From a checkpoint of a small transformer trained on Wikipedia.
Size: vocabulary 1477, 2.87M parameters.
Architecture: learned positions, untied embeddings.
Each number is 500 + 25 x the weight over the matrix's rms, rounded and kept within 0 to 999. Layers, rows and columns count from 0. Numbers have three digits each.

# o: layer 5 attention output (transposed), 128x128, rms 0.206, rows 86-106, columns 0-127
# v: layer 5 attention value, 128x128, rms 0.255, rows 87-106, columns 0-127
# q: layer 5 attention query, 128x128, rms 0.244, rows 96-127, columns 0-127
# k: layer 5 attention key, 128x128, rms 0.232, rows 96-127, columns 0-127
o86:523516485537490497525490519521528508496512504500521509504483489491503520493545483491481479492484483495474549489524483495472502510514479413493459520500516475469492475476526498504502468480544483500510471494480538491493495501510483535520490466496518479482530523475542533544507507510532559479519509497501503486548503480522499479507473533510451482517421531518549463501483491488511484488499
v87:468500494460454492506491495509534493486512490507517524486527461545463477517508505519562528533507498459490509518538445503546512552504475489479498519465458503480520500492500516514527521495418489495520448499475530486532518523509517498460469481536560513517498524517516491498439492515497490444523517506505524528525465482518516473505494498512530500506513527472451524525514481503504491478477
o87:503512496488544536505515485479457490494434554474494502498501499520517516476505506522462505455514517476510505474482517529492470510458498488510507504532501513504473491521497508480485493487556454520491550492519490546529473539474477505491541523455462539515533481494453541493547510526505532552469490496491491440460521513505501511472495483482506523495510493512530487455483535490494482476509
v88:512517526472482521459464488496521471515522466501556498538489496455555470497485455509505488500493501479560468490499514476513497474553496529550504503492542510489498501524458490518511492580536530487516529486496494528469491505489529512503521516524471526509523512496521493520502526498515488504479478488524498476475485456526475553513544517476486519507507464493477494486489521539480502498507
o88:460519491543513454507511528489500501495475559528469508449477537499474511501511501452511500470498524519493503491545450498511516521474531478510512508509482474508500574472523515488492513482488466505530515520509549486495517518491475505512517480479458483463497517480517508505497469516517500474477504476517493564482506518463493457515486484562527471542530570501506493503501418478501457476494
v89:480560496490504509488494443493510451491482534503497529487524449487516499502512484518520504509495558484529486507510498486483534486505525507516529499485487502534483490525466470462470522474496565540475457481520545485471534438482512508485514522465489519510551525496518542523523485495504467523493482498519485507503500496487490486496525470453508507505517517504505501490477477504518488478494
o89:483484545536494477488508591514481521510536468498527493503494514505488473492522428495519495485496467494495513489544483503517471490519485484494519533518522470473517491494517492501533463514486488513536553495498506493502476514502546494481517482544511544507450459472478434506504497517490540490505505529506497504512465493465489517482466537516465513494514510505486463490483518473510494488529
v90:488490492533489498541501481459522522493501526510521508493493530536494552479527537518503500497484489519488527507538489508488465510512477499488508489514493495514521533467452465437502475491511485501462495498488492516525494454546428524505503480422585501507506487486456501463448555466482525489484487495495581488517502483496488567523484500511490507484470504487478484482483514490469488472532
o90:517508522479538516512475515499543489501493499475495550484504492466473492501486479464510477496517472473493475486484482495496500481511517489510509507492514513518484461508524527555510565476502499536459515518523495489467447494450505479470507482564429505479560452484498519514513491491463461483478541531506484500522470478515525478491545490527515502478500490499532501511519502548532530557462
v91:475535494479534507489485461475461507473483517454498519480481501530545528506529534514505479483448510479525494507509507548511542529511507512486530494499524533454574472549480523470490498460487514521469525540469536510466504473518508500500491480506488524498507569452486489486463493469505507558491495523526507509514468483529458492481501528516506447492489488482501496524537472492459544505477
o91:501525512526473475502503515478481524515514501497477484509549482445441499488454443511495480484510508502489556501487518515526426515509495519520486525494485414544398512480523504507489524557526520501490503455490466483518491531522463489486482488473505542492499427551584528555474541502485535500480489533504513486523526498491560476538482484485512511518505496492480503489507512481479491533475
v92:511499437574485483525503512485536504482487494501534520486444519513490455466540507494527539534523508505497515519510506500495509472487511486528459507475442474540470476454523456438449513479522529495467542557517482532519488519497532544493516484433519468485513503504465528515504509514507541463465507479501534488494507520508515484501493495483519519500534501520522477489488458496536499517508
o92:470520523429532515502499504493500508489526511479486508521528498457497521474517462474506458489486493516476455470493482530491496500546490495505539482521556537514530528508448542559531496472469441504521503449467512528474477487547518504472492493542510511539479463479472511485475493473468470504532497515518452507534490509464496480497500513525487510502484510553519528538469528545493517479541
v93:512504480527530513516472471509458487519475477498484472515570501530507511457527521483517498505584481498521546548482479501512558496510499531455475453484489520494462530523461493542438513545550474512524550506542466516478517539489519459510489526488498527507411511488491500524472484522499506511469495541445469485496476502506486502528485532522496530473521507483512458505507493514492528470512
o93:457525509510493502484520484494539506504514497516498530495496484475520520530463458526509488463467542455519491475509507472520457528538515453501515514480491482482493497468527509474541484437474502477480494507504533456501508484514509542516506496489491477505545515526512487501503528500492520503515501496555511475498525488523540511439471470415483525507471549494491526532452526488498491549504
v94:539484551481511542492459507520428409534451499482495499499478506472519502483476504561455490470551507511510491475450533534502438461477543538510501533476558497469512470519495495521475545493499516493505540474555493537478502476516504492467504525495465488474454473497551515509505463501562554518503544518528495535475510485511471475491511506524559446464477512475465524493494462478501484512493
o94:480539470517447451513526501474555558471520521527502481464527499496502516528535504500479468494483525563506524504503502462475520560516497488478514483509460473460521585483479526507537476532493514503505496533445504466466491547460456478518506500520499459520521548512481504526530494464481514451495501452510461457527484484518516553565480478487461501494537509472529493467502489481509514479492
v95:485522498493500538485506496520487521519549423520486498502462531519443558498522476523482549492457509474483504480463480514509504564513495454492491478496475478496490483481518517477512527520487519483501557526491475527486506531495519551506468481557496533482510478485463460463515471465463501550533487507554494528461509491509529509471526529496497508535546466496481510487536514492507556493497
o95:532500491482496493476507490521482487456490537504511470532527460502528516443513491498528499521516456511517501517515528514485498463495478482510514497517487517530508524470543461513469502521529523491474452457487517516499500477523490449503501479449534504482523503524566522513499502543499505487474488512487543465514504481451454497545439470489521506494463518523485502526498507506496490510524
q96:489532520499510508548495515479496498506493513514491494477486495495487472490547516500498490502528499506492476494515495516477485521479503491522484508492518497509496529483465481481495462505519512479509502501491488515487498485511526533491468505497497513516512496512509500491511462465513484494469529480497520499565525455481515517511498506469513475466470527527482503493484497500491480510506
k96:485507525506497494512495477498541483476484501513477463492475530460517500548539515528528486528523503497494469502512525515477500531500520482483508511485529477523508476537487484517479513495535488489522482520457504534530516513487499526496468549506509524508527496490492530508485488444537516504467521465478487481500489478503523514487505509533520500460518522519470472510474513498502519481462
q97:509522529521486509545485558476494465538513534528504510459519528506495494500509521495507484479471509515508499491513483489492445506469495531486501528460505503494504501511479538529474469485452510452500542503505512473485519479509502496493493515484498502506509521538526449479472498470504486514508516500529503496520501495495508513516497504511508453493463504489546485516534485515481464513517
k97:526504505495500455524520453490536510477505548507459486483476557452511477507478508507483480516490486492507505494548509499472489474470481482494529510497499499502523486502504517510477477533494486493500484531455487492510519505491504510502465499532492483501504491483538514497467527471500500534480519497528499487503504535480497487513493557502506490498496509521504503545451531475492516502485
q98:518522527490472525486501527506494473499527476540489492507527497476507495493521521474500495429504505543511474491477496508505502499476487536509512511461535488520502522501458508510480499514454508523502530500493508485463523496487475507485503516520477511524479449507498473529493474471499495498441493510552476480506448497507501519518503543436533496497513501458525510491470492503463474474513
k98:490508506524514465523523468460574535496529526509479527491500527474514520522532525537491495515498499522530460545497511493485471467476501524510478466504483500511495512514479521523517472530530493512495516504484505499505502499521486452485482506515475501482483454497529499516455473510527492537461508507511466470518479489465506471500504549481529509495526505496485539523463500473471500480448
q99:503512498509498462487507504492524488491485488496493507534537517462476498506493481500513519457501510486494510528477494492509494502537512500482503508476506495536499481518515512518483513526487490509468520483497464483514514477477479482503517499523504503496494429505497492496493526509492524508493481521526490506472486507505465485507496483471488502539508522505527488497515488507487520496497
k99:496519472506490489490487508442494517498506497503480518507541516523509538506487475499493509506485512484520509535504489522512478475499493500479484471504484487495506517504487541517510532520507478527449515506540472509481484481512505480518522479506481470502490477528518481497482482507510512519496501522517517496515537527497476509468500512477503515524489492512536505513513494509471456515509
q100:476482507534497480470514527513486509481471522478515469551491444491486483464519491487534518507522502469479502485439490467504485555531480531538475461452499527537526524506486502476532511533499522487495441480503490540489498471492479491496487511484487494483521494527502498474532540507502554481503494476485507500521506476477489504501500473487496510518504521479476459484454511498471477524479
k100:450483482489535488505504501460481537498506505525468497541511447484475529488510460509495502490493509504503477524458493496509502517546471479494490461472529516520498501496470469468503519515496505494508474530501497547504468484490508527510501510482515505517504515503502488466517484500524555497505517475486519534511511468500494514501515492492518502505527517486496493491484516483473449518463
q101:520488452488493501506487451523492494507506491506497497498518493490519519524510501502523469506508508477501507495488504532466507525496492503522508488517490501496504504491501484497493506488505487550503488506505525536497507520511493521518523505502481463488505523514472511523525522501482512514490470494516514493471495539545499507511488502501507551482514472457502480520481518481494522523499
k101:512485487476487481506503470483512488513496494482497532527530474533493507489522516502503493520485491490509505484493491506469480521510486534527496494527495522503490503488495515515504473491481542499515496485491517481498516506495494498486527490491479464495489497527463501494523508529498496502506483495514527500483511469503523519502503471529497512491529490442490495476495481503513502505507
q102:469539494476493503533493475483534497533485501529465537473522533503511484501510504471493479510463471479474518442494493487516524490492495536515507504497485499521502491495494528520503501478497494518480540491507507499489522496515498496494466497512465510508477466486480493509493513518457474500491510533498455474475496510513482499489476507454503508463500476513512503488520480502500474504517
k102:527537541471509523495477496449521467521519552517489522507536519475516490518503502482482529487479494495486503458500506518489505476471484491496521472490492509470543503496541532562504516505462467512498508521489518495489505479479499495516459473512473482495510485507520510507488485494468491506515537518505496497509484524476520507524529513495487491491511497484491494498477513475513493492509
q103:503466521503498469506485499474512497547502502507502494505517518495478503511512494506500521520496484492501501501510509472488486448505471553493465476502470497463502504503524503499557489510484509494477480505538458464478483515498515485515491480496489514491519494505505470481498474510490493501513543508482494519491499482498522470461526527514498529513465528499498503514517484496531490486476
k103:480470503495521538509475479520499480536528518546487504510525520497522491499479504491487513497484497475474495492518503481508531484504482515510525506492469470471491522459514467500514512471468488468495472535511520486492504516510512494525472483489509540492530515488514492457500511516506486512503513499476493511472487527507529514490504547498467498493491499508506479526489501489508496508505
q104:474493500498514520507494506513526518511486532512503495505519525488481486517507471493514485533466507468479530487474505509504513485505500516522521491520479501517496484501491537519485528507509501513473491496531515488524502507516501478543490486497482482477509502508509488512496519529519488475511486517493529506471500483507515497476484490486486501499482482493511469459500480501501489505496
k104:493508488499496523484496489504478485511480523509480532508520508494473519485496481469477514490478506503507536468481467526499486494490515509510526484495460504487497492468521532511507518497492504478487502517509500490517484466496521512548471454491504488493504502509499504472504512526481476491503492501511523519470514519504523498512503482500493484515511496471518505515500484488513462530526
q105:475492495507512487479505465517477513516505550495499498488499507508509492482479474496460512536446491460479515506505498500498517485500490503527501481498463529485493497502525544514511490502495497493501474481510497474503500496515523476493515502467485464496516553509490480509492510499500510507555511498467497496481521508490506510464483467581486489509513485520503460479511492506469513511493
k105:503489505507508525469491509522446502521481515479498465510488485477479468465484477478466497485485497515483534461504496502488533497507474500518512509491502517485497494471515495472483525521489488493497478494510513479515464524502497515517489453500529494510518553491516472438531526514483477503534488484508520537486490527491484512528492464542484470526495486500502474491507495497500495533529
q106:508500479522506508481507521522470478498496478478520498507474490516487544494500509454518522443507505503508496493486493490513477518545504485504502451522553522486518506521515500464501533520482497491506512504489509511502493500509473498488519527491510507477526508527516477472507511492526524492480500487539535501523488479495493509514547510491480510519535507445515510542475515520485515505511
k106:469498464493495470494514501495500520504494474499479539475478492557454496483487506487487510476501527500510497518504490471505481485522516517537473489472511475480483531506493481461519485542515501494500506473506493510503480498518498483475519506503502474521482500514508487496491495506488501487503511509522522504541530490496483509466526497496522514520531515479525502521495487479466498482516
q107:493507517545518460498508504505486474467491516499468529514505503518510503503518502474519511495500464533500513474483462496513493509544493522537484506453511482516547481532469520486515482520490484509500499464506487544504479471484494495502493517477455511471512515530480461491523499515473508497491515501499505486521513475487481472484485511490499476514521531501503453532522509499505469517512
k107:483498497520529472494468497493487513469501510530472498526479505520501497506499421502505506499483482514483501493509503500510528493528501479507498496484559486489542486491495509492531525516478477504503505497508480509529468504470505514516460481478489518516487531511510452500497485514498523493484526521524513513518503488503491499506525530485511491528500542501510448500479561470479458462490
q108:465483496497487517468495469543470506511512525498490505478510471531530518503487508497471500501492499492511492474508490494511495484506464513534497463487483509473513497521498530490524484500479489517486493487526521477494515511502517493481507500473474472486494556509475464492499486469494505490512528484465508497482520503503512508460524525542497517491517479493476493516514504500505495521491
k108:502470488519516523484507471533491505544503512503486493484465464497496471498476494489466515492480494512489493476503510450497532478520460510570501501501513515496494522485510486477490504499491508471517475487499515448502491526502474492471495484501500498500491526476491451464536521493483476500498505478478501520511477498496518500513492513533492464507515513476479502495481535484503513490500
q109:480552493522499486486503499530525477506472465472505519520488515484482515516507504479489540491498484512510499492501475501528489485503495509507498456502546476523538484512468513501493493516519495504478532491495500520532485521481510455490485511496472508496488463502521474466509508502487498505487497497517513502492505441481482501516533502470488525520511523491516517492509510489497471518481
k109:508529490490504498506496508513492505523508509529487518474473538520495496521506481486505538480507509488532495533486510495511496474496522496489485498494519441456522530501490533524492531516495461474493508518495466494500482486504508483481501504470487479516480477547498440493515481505478486495494505501530520478518529474480472510486518504478524521539515517486547514518496500492499494488515
q110:519479491512500493473497500507497487508499519483493501515523493490529534491502503488509501469547549448513507509483519508488482520528451492491505471497498509521529517532468505494487497532483494537486501467516480504500510487517512510487521502479514487487540494516493480499512540466523525497465497487505558527495469508527476499477521514520498534513523517498498487554494511487494517543475
k110:503446458503497460485517453491506513492501506509443510474512481537484528486480472494490508488472532461507495524515519486515493499530468532510470503495492481517517524521479492492477485493516529501512486483504499512499493477506476523485511495528522475513514480506501485467517514499519494530482501493472516497507490502497506517461478488496540471514515512481500500532504495505502480516496
q111:485489501484522555515523481515483509519495517517504492452462472520516494460490506504501452491526508475488511464509506510523481540511488474497494490499485528503495492492505475480483505498495507511501527493505567522468518492508497529475472525504508494499540512470518512512518526481529496484491528512467507498519505542504505503498515519449508508466483482518497508519525492522526482544507
k111:518503530471496530484483477494507460500488512502499490475495453489492496497477505477483469490481520486478501464501528492482501522504489484497510505469535525514508467510515502499494529519499528479525462472462535505499511493479501537508487489525498478511525506471522548524499511437494504489482510499481495510516460525505516510483558489505496497471497503492467525518479506508507525480519
q112:522490506493496467498477509452510493506515502489510511502532503517487472487500507470477518486488513503517490494477508488467501508516488544504480494492459505503525496505520534515552469474483491515487484495507502466481526504494512476462509490507520493482468506522509495483495500491471496497509493498496465501465510526499466493499453506534520523522495489505505488519546499466492511499473
k112:508496481498531496510523493484505512548509509493499508544540491477499495499495509505485505521494506470510495517488532496478507488508468498513503486526481504515497537483490484488478511481490475522495487522512526499506502515508489472477537504514489463476497496493520511489514506463501496523505517490507494484489523521493497487490454526526503483479489475490493473498488544507482504498480
q113:515490510487477465482491508469503505496530508497500478505534476491494510490495503507452511445509499503513471515517527489482497513516515509506475493480473482515496494527524502500517467499476467509506465521514443440486542492501506522497509506525512513508498490507507508482488478467492508508496506494499485496500521509493498475500498525536507502528515517501471504547508522504510528483495
k113:504482475534504482504507493489530510524514484494492475526515474484514512516496517539490507518488497475519473524509517479509513505519493509539483505504491482515482505538484467480480495489545481512498472511512499510505503528523490470494543540541503500461492489492484500480494497461545512537500512477490490478508512500507511514475468528529494498455482484509463496482492536507471510472457
q114:529514474481493551495499475500485515509472514500500466464502479500517519482505491534464481513489510462500518497527510529478466541449518470478486482526490488515453497506521499489494510491530489511506505509487510496488531495548497525506490516479508481515540519491492535500496534489520518527502471505470511516508519542509536471510509485506488498495464476532515493523516511495468488513496
k114:551488503491490513483499469512480470481495527470493479485501448491502480505489527511497482493469500494499504478511511518484478541467509495505492490500491518529494466515516532489447457500525543508512463482487514527480502507498511524515520513524507473488500487509494519505507542489508503501529466465492537461487492490506498509512498460520498496476482480514479519488518481492502552514540
q115:461491482531513520468507543523522492526480478528495491537530466507506489502508523483525487475497496517491512493489496472505540485501549523525499514453522503509508468493491479505487480478506495502496510548535497534504488479492476503517533531512488523500510496508523468518502487513489472460489507514519494475490494461495474491498530535462505474475492515471510502526496525530505516477504
k115:471504502484516516509524505451534515481509498517492507509503486471491504512498531494486500513490468525493487501519477477525518462474528513527510482532522508454496494507479510499504506494499488458484504515495536470495504474488524472491501517481487517495452511504478497508478481510514484526506493515526479514535504492486510475520541538482531521504496510490505532494488538506506447477482
q116:509501506472502448503511475478532487491509490512482517511518524462530504509478478505490494488500499496491510483479510503514511535534469502488530523501473508540506491521518491532504534515478495528494544484490471508508556504469492476500519493538511476496439446488478555515505558527480529516479467536510459485478470549515463491505451488498497524505543483493495491485507491497484515507511
k116:508521476510491474480474526417510498498516490496488552536591496507506544502498475512493498497504522473534497486496518543517470508504453497486467486499476506500519528512506510528516521515490468559496528509522472514476513509501483463518506460512493444493502457515527512510504459505488506526496549519503489482506506528490480493493492480481495501498509475506500505477512478494476483512486
q117:503485478502523496497518478541490499487481488493520495498493498494526521509491497528507480482498510541492501546521511527528512496496529431486521506543505501493498482501502481505507510519514500510514521502512504509518465501472505502536538523521508501472503501465518509492507519507510515489483496526495515489497505502518500492507506498489491508494522489534505515508483519500541533492476
k117:492492497516462509492480514528477486494498449459523493496507491548497512510476514506513479473517490526482491512510493494508509495523530499497486540534507491483496473497496513508517510503497521473491514468499486501482495495502504496494537496487500495520488506512485492498502493521502479481506474500493513498510514493522490507506500475494511534527489484508516508475529472512496496499529
q118:511451491502505492516495479483481501467509527501503505495543513517525511493507483504502486496496519494513505513489504503471495516503503488492490545509457489479479494514530530491531501507482482512486495498520487498486514472512483520525521499493532484478499540520474513482485531509503527503505508512479517506502514540519507477501470499540477496499494483523520463529524507493506502488494
k118:508464479518493485499500493482482492481500494470482506521538487524509505502465498501484465510470489485472514476518507496507513506514471496516488506515493525537480483499509493473508475479487536512489496497541497519479502504491488503514517479542495496470491530500501510487500526511506502487500502494476538494486510516533517498517458512508480478500484478506481463485515526488481488504512
q119:497509489540508549498512483543493493474492469503465522499503499521520516486509526473520480478523479497470519490488468501492524493510507489520508511487523505503490482507495502474482540491504484502514513501493488577517476470527450582486504510521508518510513509495457484536500516517503467484482499530515500492501469520519510496495529513474481473455510488536487500525481493542486491490559
k119:509482532496485497476493513463487505449489492479485513467474491501505492503487486466507509486490482525460507483524469491534503500467512488485506481489534520498523490531514511500539483509509490511498526465516495501501457487472494531493454486497474500508469538514493491528464497520499492472517490561521506511518463492486527482483548491478537523503513520517478504501491508497502473485510
q120:427497467472541497485522492505518493472474515501503520554490477511502488484514464463529475522504511487500492500475505506524548489533530476520527520480491498510513491467477478492494482514515501506462503509535486528489475455473507502525533513501506503477485496494486496535515516521523522450534519522472527501487508450487461525474498496478501498484547539498529493496489493524512509489476
k120:473520503491512535483505565454519509494494482515509487516519493521487526490501461482504476479515539493488501494477482510530549478541523492475466514490544488509491487517476491527527537463523502467507517498496525521467498461487495507483519470495512517502507532497492494485538457500487500489484496472487484556499514495520499495503504482498518491538489528472486493487511520527516415495509
q121:525472528525483519502493503486495505538509487490510482499505516483487484469487522475479514463499515478482526509477520491460532486493483544512458498491484547517487519515542517503506533494480516497506489486498498466479492499529479494470488491527508493529531473513516498498514528515498490512477492517509485505500482536503504497517500504509499503518467489486505476479487503510451514492514
k121:478478493494507512494508486485466518510485537489484514508517495476476502495489519487473480505470490495501509490495502503485495505472480540499521448492462535485491512477505499494491491531482507521478493525529518496528480508523505504536472467504495472500503499519525508480472519507526483525495491544509520500490461531481493492494517500494498505482502464490510482525474473510471493535492
q122:490449505520493496470513511532488503474498518495490477524484468492485497488493480480538503503524506491482501487458498485507499520508487494550493522493494501525532516499475485456493512524500521509486461471506497495523450489490460500521499506504496505521536489498517519497515505535528504496473484505491509498533511483510492499504483497456502495510481495468468471468446515524532477494511
k122:463484491513490515505490489539480524483483460508483512534492474508476526504477471491501508498485496526496498496493452504520468524539505516511497496466500520519484466495478488467534483496467544496489513496535523513526479493497500514553461506475519527489530498476489506508494483521530516495479492517474515527509485475519494494503552487460482513523491518476491492490500506491495456491473
q123:504495522516482490461498472519496526500510523470501502503504498504511484501507492502444552514481507486500492510500500491489511487491479520546500467508476498515513501532504561496521488509494491521504451485504505450519499517507533485498488492484486484501510545523503491481503483491478500526520509477461504516466522509494516501473508485558505519539519490508479481477511519474511503511476
k123:500472480528522503488515508564440514550488514490495462505460486476493494488485490507484526488474490505510511522483498470499525507520490523535519502507487501505492503476512498458476510500501504503494479498531500469507464525503482492501517507479524504489500524508489444438529525501500478506517478476494522500482505487497504514505462493527497468520489487485493476491516518509501513514499
q124:511490515532500551477505512528499505512459497466501498472502482510556517454483511471462488478498540505477531496475508494479500524472497490532507524513485517524509492510506531494517493510464521511512488505517521507488488481500491534492492524520531493498515532488542484489493547492497494491458473541486542493512496506516512476497509496497506503492492459546487471509460512509493476515510
k124:531463503514505497489525505508473518498510495465478496486502468469471506500457529499475486486489479523483490493528500492506496493492501515501506512511504531522526488514502502483472458519511546488511515493498518512504472477489490521519510506523505466517465498521515497483490526493508473498505460515488543483512486511502519477497509482486543506530477490511478512525515493496467479507504
q125:552504523507475477500500502505491469459499483481458493490474518497503495507483527478493525511525511519523495485497505487491509538538476496523497497500523524503540492517480494493531537500484513493534497494472472510528485496499514487437526485525533504513420493475490536492506536514488492519427464526508438497503479527523482494480442490540492480478500462554471503513495490489504502498508
k125:525467492544497463482499492526502517498514468464500522502529488497485505519489450493539488499527497505517453531547536508502462540492477480479512493503496554513560531489492477493513487517469477546510526509519480518536489514475503514502494511470500485540515468491539507532497481481505479506504538547506460480487478483490463473519500465516498500482516476535503480491499509497488522481471
q126:494481460518524464508513504527500474487507511492521499506522506497516501493467484459521493451481535499490493517465510493518519542546528484511513509505510521510523469499497504515474509512487470505496512516503496511494510450478484480509543527499514483463480514507506488511494552480498522453487479496544500472475499509527435509502490476500501489498540487511501476513495502510485548497481
k126:500507467500466469500511493451499538508497444463485534511525485546480527487495490494477484492486504518513524512524508501514505456521498498526473501530512498488500485493488528498530520546494483513498523498532497497481501459497507490486540491526496438513464513521521503497498499521494491513498499534549530520553548511496482513503502487519529505528524485494527513482515494525471457501502
q127:490483525507497520491506537495519500496506532525514515514492484518511497476492490516520517524535507501502478491467486495506478505497477513472507543465476518515496502507483498495487499501519525485482516464518519474483515490515494480473475488485510488525515494502488487519496505493520510469516522489506537531513508512497498524508493490488504475515469520493514479482520464497495478515529
k127:491501474491505506482514495487477513451472527552483494467490511487509481488488465497481503508487516506498525489480500490525494468482481485472510491480486511536497515506495518471501499500484512525496488507502483507514501468501484516486466483527500491509502493464517517516494514486499509517475506498493499504496467519496488484489495523467488465521460513508482518527486511500497471521500
v96:489461519488471510537491533492513498516511487508497502496486534525515490471488503516456500522481499471499509491485517505485429506466559510502482473490468513520508497499490491524511499501518497509521479493480476482527512504496512498464488510484489468497543493528520521515514497480453494469494466532493499504495522504496543478496537496467489499479514527496487519492513547530495474489520
o96:492529525537510467481502480507496513524500498456505515521491507459465508492486465479552511493488504506509498530502513475517539509517486500478533488514499493483528497521520516479493503506482511491467526468514524512470486493493487486510511479484502514497484536477494507519492480512524507487513537469494477510518515496533492491505493496514482491508512498482518481493494476500504513496477
v97:532462518490537518514502487501525516475500501496518498481514513457491484493494484466510507490476528503504514494519472507496495497493511506522488548507530498539517476535525496485532507449449501506505530455492538527464523514452521516513509526503496484563509482504504505479463494525490478509480490510473485511478464547459510473483510506468502475515482507507523487514499550492497489478559
o97:473529521527442483498495499472499471516469491517503517518487484537505534514480510525509476507527499500492492506504537509511469508509508522505495484478459510471501546470496517514498517544521491479512513505495480472504504469537462482501513482475488492448506511499469514535541484498510518477504488506489505481530512461527514563506492424508519516523482499480504516471482460519506482535461
v98:523519469507498504521492541483522521526493545494529463496458509528482506496506494536495501488518471494490495484515556487486490535488498567508519500500469510484500473509480510526513487518536507482501485526524473485505497484527486496479495463477496495542505501524500502539503480504456498499516477520504492507495472524517521505530490513493504499470503521488516520490478498481450522482479
o98:476508531510513488528522479518516494480500450510468506515537500499529494489500470465531509501501527467517493520492439508512509498481536445508490502472528513533499501472512471469499485477484489520504498525503488523503474474486527520530511512496517511494481502479475506489488512484538520486487523470477508487516511465493463499471545458490531493519515518511477484486543517517552482513490
v99:493514471497521496513492520512536509529507494492519510530488586499536481513521502489534486500503473514537450478507526503451527499510504495484473502546483406460474515484493499495459486545512487522477536533507483480539524520534512509520486486464473514516524514493485453535497466502461455512495508518537532471486536457526506499501490495519498534477489494494494512526495477523512517464505
o99:488485499522496541495503488488484504464525497511510500460521455491483500499459484531465539480499521497461509512497468485541475529508499483486514527462533563491506478522527521493527479478490514495489459478474509514463488489468501519472542528523529517495499511498516533468505531510519519508508474480465476505533478548483490504513486503454487479522496496503516511488512512503506502542515
v100:476543456491519522465490525521478503495498491525526471524488497469543509497546499495486506509517530472517532504491458498482484550508506481473507464477515517523438507531473488504510497495506495548497460478468520508475506519512514521514489523532488485465500496501489507480482524511470516522518529493484530536515478508476488529547438493515523507505548517522501507498514511471511524491485
o100:509492456505466510532537495485506494507517488473498502465534527542480486485467521503541491509491462504499467517487533496536492449502509500512476534510528494516493473487497528490494523533504523457467531529528486457531485477488493513478509496484503522517516496502490491491496494503522460505481472490514495495492494494502480474480526529485491490502458506484517513534518521524523526505497
v101:495488503520472505513506508505521509534468524555494510500482541472493455500509525517546513540525483505504499491480513466526516458535558483456487495518518503508505498440505519566458499500495507496502495500482497474517538520523497493487532478499498472485540529496496495494459519507495472502491465517529481496536518477507473467466473512495476509438529471511529505513523503515500505480514
o101:488506520507483482481487490495480480500538481477539499478512471491541526500495488513477494491482502503472513532527477503506481537481444504533516500521506468468505515558507491449512509513519487494477460479520518503485466475493505500497481509493490549530505478478485495488532465494490524512530533469487542527467497492509544509530529502516498466542457505504459495513497509494526512521521
v102:529483490480500509482522466511459501507495481517488490493495472480474492504490493482513506492497496526512501488488485527503483543535513498490516485481523536522546468489537516505502537444517470532454497526493501497494530484521468462506475507533489539512470461492496509458495530548507526499513494477495494492476490496487512508504536500506513502531499495456512472503521544489488444508485
o102:484506514538512509492486542513522494501531530488520485481477516531515470526509507496495487533512506501502479512544482475500531462443460462514476471493513517485463504489484473501509479551491520468600507476497478522516495531480532510463490489466504488481464521474488475531489472458507470520467512538500478529566503481506511492500495490522500486470508527556523484534464470490515566455484
v103:500470490530529502500470490494498491482516505499516532484511487458485451475504496470498466451508508513525488504485490498501510505523486524503514513543532499507486516479509485491460510493482500496501527478478516510496495521480541500513518493495519504462507457520496503497522482498513466508468535508526499485481472492473474490471537512503478513479531505489511457539499493523547465497541
o103:499536517480476498488508522511467514496481504477464480518499506540517513512472507508499545539495477469464521492512521497477502532512508499498481510463455508490492504511507508488517483504487506503508486519494495474493502489539486501498491482514465474509503563489505486482485516471498490502548509512495490507507524540529526495517463491523513456544473484475506511459502500489462529506505
v104:520543489501486510519492508506503499472533545491512528474483547483519480482511492504520539516509495505515474493527479520485451517459521461505514492512519500498542507457489484491516507474508469482480508525516474497526515469473508519488492502448491496496522464512522496505510502516479509505512470507516525510477511468542542538500535543466485491498469525492508484537503484518489496500504
o104:489496529493502490484501469499485482529470477526502462528505477527501545496456505506495494512507510493521528497492546462530541487512468533476498502484468505501475519544548526511465505526484550523507485479524519489456463516504500500512519497517522507504468518487478515488502506486486496471482524498463488482509487500452476487494465481527491507492544479513472515496552521446519514499521
v105:536483472505503507508492479473521510524504500506513482514487535479511521489505488518489504499497459466525515502526502512497462491521536521510503510526467468492473538484515483502508509523506501504485495511515463509522524520493505460530476491490484467487499506487473519487523482505504491504505514511502473562511553523475516503494497520486476459493515503523505535492520488489495499515504
o105:453499517513484523480465533503515491492508496464498508489523472498510504506498507470513504493520550537515500515469480501519541513520466484492506479508525519480476488505481517502517477484511504492507503511489512496483473483534515500478523496507488519507514488481507491488485507493505523524509492498492527472535475475525465524527526491511511513503469491508479497504473516505510507494476
v106:522482467478487492478513539527468539531508503549556519495479481466547458482495484496541474495508507452491525492466468511519475521472509469471485495504509550515530503516509517481553509516463483510476494538510535489458465510525492535536502528487525484485495525504497546459503523490509514506471495495497540539510501467491525491531497495540516520559506520525489513514518524517470508492496
o106:476540507525521498503514481465522469488478515468466498520536527525495542535513518500481523488507494516502473508539535482505504464499485532495525518504505487461512493522482492519450515493532490532509509439498492478551505510480502489458507496464469504507523454498506452530489502513487456503534495534506481458497496512502482493470514509444513481482497501507533491523500490497535508522513